From a checkpoint of a small transformer trained on Wikipedia.
Size: 8 layers, width 192, 6 heads of 32, MLP 512 GeGLU, vocabulary 6486, 4.8M parameters.
Training: 109M tokens, 3401 steps.
Each number is 128 + 24 x the weight over its row's rms, rounded and kept within 0 to 255. Layers, rows and columns count from 0. Numbers have three digits each. The size before them is the row's rms in percent of the matrix's.

# layer 4 MLP gate, 512x192, rms 0.29, rows 229-272, columns 144-191
100:131138107150144134129167126135124131130162117117137097185116157090093131098113168136155153124126136132141159157157095095141115129094171112089112
099:162140141119142137112081141116106141120132147141124118112166146141143136102134114105161089125171139157121128167115142117182178162090118112125171
106:111121121078152156132127127145153111110125100092095183117174137117096125124142099148121102173139140156115137129131152071111144152109152136108096
099:099135156125098173204111157119127128161111145158126118144139120106084159130105121095137120116146158141096163094154129117138088141119115157152153
101:139084127154136153108168138131199120133141163132107099079162110124146141118124131122164116141143115082092144139127097113118130120174145115153106
106:124152124167091146151148109101128157124090134178130139117149132084191126124138087117165104150107159149130147133158139132065149084075114124150103
094:128109131111086151164141147144136133156146120107125129127100104129137122147191139088098166088113090130133155129142129157147194153122145104172134
105:089165145133116150119160107157145137071140154136119156144141140150137166104119117068147123147163122126095126143131135156136160101116127078146103
094:160115137150200085160135097126127164121144151126135146103112107189146150122118107106124091113136124129128105125178130121078115104126136083136162
100:151178108094104114111156165148180132120140088140127079152111147106132091089162110113179101138141136143116150130167131092165123105123108148116123
100:137127126161116116100124145127110139136148112157151153123115103167137162135131070124138141087146135131118151090079149137113106140129098163112178
092:116116155107150140134112137119141129108136160106130111133133157122142155104127154115103106062123175152119168119112122142157088049141136147117109
088:159100123151103137140062165141156099126145124136112125107120137145108145139136133118099161097115066159113155133176140162175137146125120102092108
077:137148093099118169127112138129103165117116106140076124172117122131152152127143116163157126128126108145111140129073113112115138113114158144134161
105:122127098110122168132090130122149117145165137173142125161128107127110127090069129113083110132129072167117131138139113108117140185100095107108126
101:104127108131166125118116114177139141125098133157127124138150095145147132135144143113150166141101099113202205145124140110115134134131129139136106
091:124113169127140116134108129154153146149099136135128119136168131116096108077171116130132102146118159134122144114117174119151137156070141134139099
103:172113160111083163155153100130137164116153135165130136166133138114109100125116135151139096142125163109148112122113135113129130154110141127169069
094:126142104119129154121110166187087140102100133121148122136084145111138094122136124185077093146161146145144185106129131145108096123135111134124149
100:143136113161080079089113096100164144110161128143115133139142145132138151119121144128112143167143126142128121098135122082134137124077098139156134
098:127180131120131101130142156088121121132129142120091121159161199061109125101138161132106149103105179156100132085145119130144149110129161160149159
095:128120139131097096136144125154124114170104091111109157132133132123151142097053135115087110097121090087179137147118132152140136095117141150095101
095:113150113128176123153132102124150115148143141142156145165113132136131141119123124092154189150132099145142119106132117121126088131146115150113142
093:087183185136120139127151101152156135113072130122146161119093104138132113139167143120152120114117108128108113124106099100173117119124167118145124
094:137131126155107111134149133154161120109149113089166148122078133081126129139123136139132085160110097109088107123119126151133133158120124171123133
089:094117123136130111154133097153118142128125132150078118136126153110123114130142133151140096108148130107141127138101123134183148131123127119089100
103:141112138102131136118108146116176163131121103168143155124117135152107148112114137169147086133121094122175101135181123126094126142155131108131118
097:134109134100113118148141136089145141141138105123111107103114123120154159114170130165117092127089183150146126118134108123120132140143162117174135
107:145117178139123136136142105121161122145131145140150159073146098136134150109109134082089141130122122154116137090093160135131118147167128188179093
096:173089131098156131081106130093134161139176128135105105198140136120148141140105153174086150130103123130122107113135125100174107115137119109107116
100:110132115116147125137147122134111133102110122155117111129147150128138157089089125134118142165140092134112136144129106101106108129142119096180119
082:103132143116161180155063100121113097138129108150113165158136119114099096106180164128102103074149110141120148123115116146140137066164118149125111
099:130173119122074183120154167154141109131153089122130100122160120117119126092160138147088138170130104131129135113145132115105119145116097139147149
098:127159157133087086118108141152143137150131142146150126116132106102168120087096131093120090120155122145111142135105143123157156099124117138066139
093:102102139151080144124173105140146160140077135106100114108119107159148126116138129129130095137117098167141129161079178135152131124100102124125145
104:107158157162153111098096136147147077122092148148106121114098092099173132073120100136156119166152134143123128155078142142143173139128061088128107
096:167098155158125135150143185158121132109112146104151152124144159057109126123090151110126147104134118160120133052107121118123107136190148122118131
096:097127161130137162130153074129150096139138083149123130098121117120131135160170151133142132147161158153136101105105132085111152158165126143173109
101:128125097102124130125119107159137132124172166143145136151115133157149157113122104126147113135119142083131128112113122137131144146143121119095152
088:097141134133149127150125109112151135132135131151102112119124109130105193133105116118099138122127130094085105123106136118088114112128139132113123
099:105131126144101120121133119131136120113123150115087140165112139133169060108112119152087111147139138179108093163113093099082112139101144126107094
092:124132169118137106101097134090153152146113099165086127136121142077136116123147094111154113127112085125141103169150123176114147149107129142156139
102:112108142099181116145119078102119102120103179168149087108085090124106137120094095104135169127141151172100100119150181121104151114089113155102132
106:124108097134174158110180107087116125106136160145135117150147106123139111133113130114113192114137129180131159140072157146099143115141109096148122
# layer 4 MLP up, 512x192, rms 0.304, rows 229-272, columns 144-191
090:093139156134183100135105109103110102146108170108123165148140112150102171110129126105131143100118092111139169129123096145090111117140102139160128
094:129122135130150138163127092139076122128138152118151122096062094161079125127123130151123141146143099139127111147093132125116163121134136153113129
112:143103126129108112143152106099126147137121143127085134130110153132142119122142099185078131125089135082173120152141138106099071123135145108107152
103:131107129104094134165119155119161143199160136139127112146155124144155136089140146102124147147104140098137145068112099086135103143135112169130124
106:173089146147142117158160109156157127120115159087093090119125092103093109145127173130172171104124100098085170132099110117091157134146122121130116
105:110103162095141123142132105143106152132147143162127115147117120115135141161085118108119092141137090153156116136147117134159157149109113137162136
095:097172098183148124131087175144102109080110150136152099149168135093146136106086128113112137159139118136187124125148127130118122151124140138107155
099:065103130140107137119154121151119098091082156157137117131102143121116114107183105079142174130113170161119138079114150151132167121095130119126101
086:132123082125083134095136123117150094104120112154118138120115119087132117159131125127119138092104109124141153135115188134178087146080147127175068
091:145100155134119114124076117123130195131128153102118158088137123123121162119136134143127146154118084186126112106150100158097164160134094137124163
099:141124133149110128121122152205100122144137134190132139130077106141060099133143097154091108171123134096132182116145154130124078085159122138160142
102:119147136132108179135115157107157118139135160136121144151133131098098175112135144110088097108141156116082143110111116086118152092121123092139116
094:145101119107104133136149158119173151100151123130166091128157083112155166123107136121136126109181146171067166156132130112136110093145167146117054
078:103136134140122129125103134088168094118148151118136132128160153134115079107141141088099115140150142117125087108170106124119179139141133123138137
107:147148152136116101108119142157131110147098131159152143114141079146124141103106135110130098149143151111134109141121130137109126192078115114142123
106:119104127115080122152123130163080160112155125120148113123139130126111105110119088149157156131094106166145129130059142118120144106107101120148176
086:110157138118150143127082125135091111103093140096139120123139131121122133103133167088127136121113105110118115108152113113160130170160119138134129
104:097095071138153197122110175125165142176146134159118127134145121132135159109118138098140162153116150140094129093122168131151130078142149097118118
085:132183135153153127141140131128173138124127112144161084123135162085131159139113132162128111143145131115148133131116126107141147138150125122107130
098:122113148058119114134129138088114124151101078132125101132117119140157155095105091133115115108127123076116180149175117148160129126148126088139151
102:128085126145180099106143129150160140151137107133109135111101117170161138135115121124111117156099143103133136172127133134095089133146058116090150
095:125098137111087137089085112109170127114110093098121135167115109147084144097182124120146145148109130122118143147118091137150157130099146107088120
101:131108165174112105117118135131124096086082154126120117150142110144118138131125159129110094111114108153093165135115125126143143150185100134132097
087:075119108099159126135135142148107115157131160088141130133099130132103126138152135109116166075112136106153100141142093138163145100111169131131117
100:145159179130120150143144128114132143117115106133084120128105104106154089125102139142075118131152080125160149099132140168137147141096126156164129
085:144104125115107159124097127105149123133114109096154145133140136106138111154128106127142112142115150139158144142152164161088121159163104185151153
106:087167112134134136124160136127147132116119088136118130124085099146140098137154134123137081153085090086151095154162116098164158139137138165115102
097:109135118130156148147108146147131157131150130160099157141153143144152091154122145138120079138085086147086147187131134132110127072142120118108123
097:165122097101121122118089139138107160133141119128131128112090151175158123183081117113113100148107131102128124085174118138097131096104130119130141
107:158122139099173131117087155107112152103148171097114085153125126139091136127160119165110117108100171102099130103090162099135136105155092116114174
098:092129157128131134113094161166137149139127136111131127159141141138168157115082105110157118147120067149094154137133128149111137115167106118127160
092:131122137177113146139109110152116128115100091102133105119143125131104139140156135196147166130136093088149174129094203125147158183155116143149131
092:087110136097149136129075103125088155131104145107102138147118166143131138117117099147151169076107129143111166083145088136159131113170119133157075
110:118136143128119123127134172137135130155116133113129124112157114144095136125156092120158111143118067113121138139146104126141120141124132150119083
096:118136136173141092153174128141140102126080132111141133158083123138156135098107175113107138104096133111126143123085150137118146147109122102090083
101:162110142123164130115110099121101142127089138113166128124105139169162087113066131126138141095106147164098134168149110146120139137093121141110142
096:140144134141127165121127094091132104145146153146107141144125108138143136164143104094151107096152102127150107155143161159116135153115136110104102
100:105117142144131098104103156105159150152131109160152124157109122135156134130128164145172100163083154124147117126123145117155109136102124095130096
112:115156135097123133124128103129144150111168098156081111155119114166155115126142143178141168129167135109088133138112097120104106138172125104135107
093:147150163120138159116135101143111155130119157139141143131134161119183151171118108092078092114127069092135147159110137132104114145109131113134168
098:112094120145150126115138151142156129132120102193072143109135110156094088100133121158115137158135106139165107111139183148131144133115137149121184
101:121132171107102130102139111127132130157164105113092132127141098120150102130154146094136117082086130121136096128143118151089130153060117143156130
105:084115120079124110086152107168123132146128099137164096133210113138147100117099109145128101112166149123156148116117133116099131187121132097123141
101:107138125134140114123156149103100124128113113134132141149086145130110100146126126128109148064091146148132094156141138100120114115151128134148084
# layer 4 MLP down (transposed), 512x192, rms 0.286, rows 229-272, columns 144-191
099:120120099166153151114139117116122124127107121166099164110134134110132123131127130136114149150136091142120123134158121082104103131092128126135147
097:108138109110146149100123128145136137136120117132120151125118149143147189144140115107148115161148134098138141135110134123155156171147151113135132
105:132124111130115125090146150124088141122129118141190072109129131094125120117160139129158135083160129127129111114119174127152142106116107112171136
099:151139154136123120124144132133141139149151123116175092124154121139154118103120108139093159142083132160115128139099138089110114125118133101151113
102:202123136129140102162137130124132133140145113129114117107149113147148136129177117144131179090124149148109126075135151158131138144147125133122097
094:101114127092109135089162147109123110120150144172126133132116126145113186123141119158110068156141172089117121156185187149146125147138086100154139
101:125117130132079129120130146104130143131091112096094090109130101180140090146170160126088108107160155115112113095125165137137148157116144130144108
099:125093111089122102110173112105152098160119169130076114126090127087150164148178119101111139096099109192097154104168137141113152123125112166125147
095:093150119156145100173134140119139159125103123111137099150123169174136134128089114112097113177150143107104131140143165135133145169126191121160146
099:155176126116171134155050147134143101108133148082107126088150108149123118108132127141140120136152137127102142090115116172117140112114132115142101
099:119146137113154159146112141151127109119130166105079111128090152161144172158119092132118144140135113132122100106104108127102113094110133142146133
102:103118104097123157106141156132155099140140102118145107121135108090134129111143112125160124081081110126083108129114135154186153079102136127117102
089:127133130124110104122165137137134127091082108125096158109112180151136099127144106108129122110135122115097138138099104112145138154126164158128127
077:090130091081131148131145159121119132125097151157120109094126107163144160172137115161101128142126127106099117133137109090122108139111154143136133
109:154168161130075144120112140108157105130101139146130128125118182113128105145123131124093154127144121137117108125120094130114118134128096151100126
104:140157146106127180182159152133173135095185132143124199127130104095119149145103104156141100153141104130144121124150135092145093143132155161173109
092:110121114105111125176115185143073126132152185120125092086170124114164162144119138122115137114106154128137104055116091102149092143158115132110129
104:044127094141141173113124170133137129145168138101115091166145100132166093126128152139109159138125095133095147119138118106113145123130154091122090
093:131132155123132150078106086140088189114086107162166136139088130151139125122095148164104109147129104118146138154108131120123172110139127086133106
101:080092126128119137149090138109114124166119098143118130093137138162145158111107139110115116100149137100087183147136109130117149102146133116107125
097:164131121125112159125130152146146096174157135149091121113129136130102140097126129158116141112134092122160119136160191103130176109103111108102155
097:117125106130075078126152113072089111131101086129093109128134150126090133153139088130116097119128114105145151157113133119140080140090124111148138
105:121142136162108139102198137120125109118106144137128124194147160106165163153129153134127134144147129134101102157118115135116162121101155113120071
097:196139133121145177114118124119153106146128147138130154118134068113129138105152100136127141095129149153153145094169147090132123141124113127087147
099:091121176146159112107116168100154105098166140124143133137133144123138153123160147121150100148119126110116100060131124151168083122148116141112117
094:118125125156124123160177198117107116175087105146072135125166133121123103128149157123150117135099133119166169132160115123109122134115133183131137
103:106127131106100133100123078081060086136127165152124119123141103103112129141154091120134131106159123149146148127145118144129075134061104122157104
096:147139130140126123122099170144140105101118110111117093134093126143126127194147115111138143107117130127136112095128177109090128069131134148107131
098:119094075110148181112100122122103162165111085121127126107130136122142148128110150101098100113140130127153127087132128118129115101139106135147124
095:155134110124149179174115125142131130130161104119137113109099129145124135159190152122123133090105151139123125087101135117125141084110159113144110
098:126095154124096151117149132101120139113098143179129142092116140155167096097107127110170092151102093142125120115137147126133164122144121140118149
085:118100127087119111150172123145144094114137122109142129099098096097127146150106124145143172135128134175159116103123102155111113140076123164106121
106:096158111112173097130120085127136147100146154080111166124130113103124137171133152108162118119150128161111140096095118149079148128156127121141137
110:175148115072115129142166151139148075163142120144113124118146151102106099113140140167119144151100143183137144190119165092128098071107116132103142
088:185153144137146145132109133160076139150119125133139116139105118174133160111128090108108109187145133117164093118116131132089115142120142125115138
096:160152138130104120136130132126110137158110132164114118135108162144141175168130100141123124137123137128134130078126160130119176155109152179134099
099:157181128141099101113154130078147158106103136086165106146123115125118076088121117104061115145111143170110103142109152129150112088098119105116127
102:128143119162128068121149113112156144112147116128138119093159120146122139124156142131117146130123135129126158082098116097113109153135144109109118
110:122137129166153122137114081116183150143101143135110145149075114152116107111094123132108080135162141109173139137106135125084127124117103129130143
092:126136152080110142090136137156104127134166134156112134128137125117122116133110106136135111128109092098122108150114138135129169079110148141141114
102:106082136140139109142084159139168156148157135149107128126087084128143113075137121094140116102158119109146141113130125139152148111160122118156116
099:108145150131122112170130138151149178122120101127109102086127087117137101111158152100136148136111094135094087096118097115149119190124143110106120
094:103119130156121158133068142164110078136133159148150106153127107111089136121099132113108094134120170138154137136138161134143147139150118120120093
095:132103121107131139120154122120118114169135083096152153111115110122084117139117118127118108123140130141119145094144150125152122169127134123112154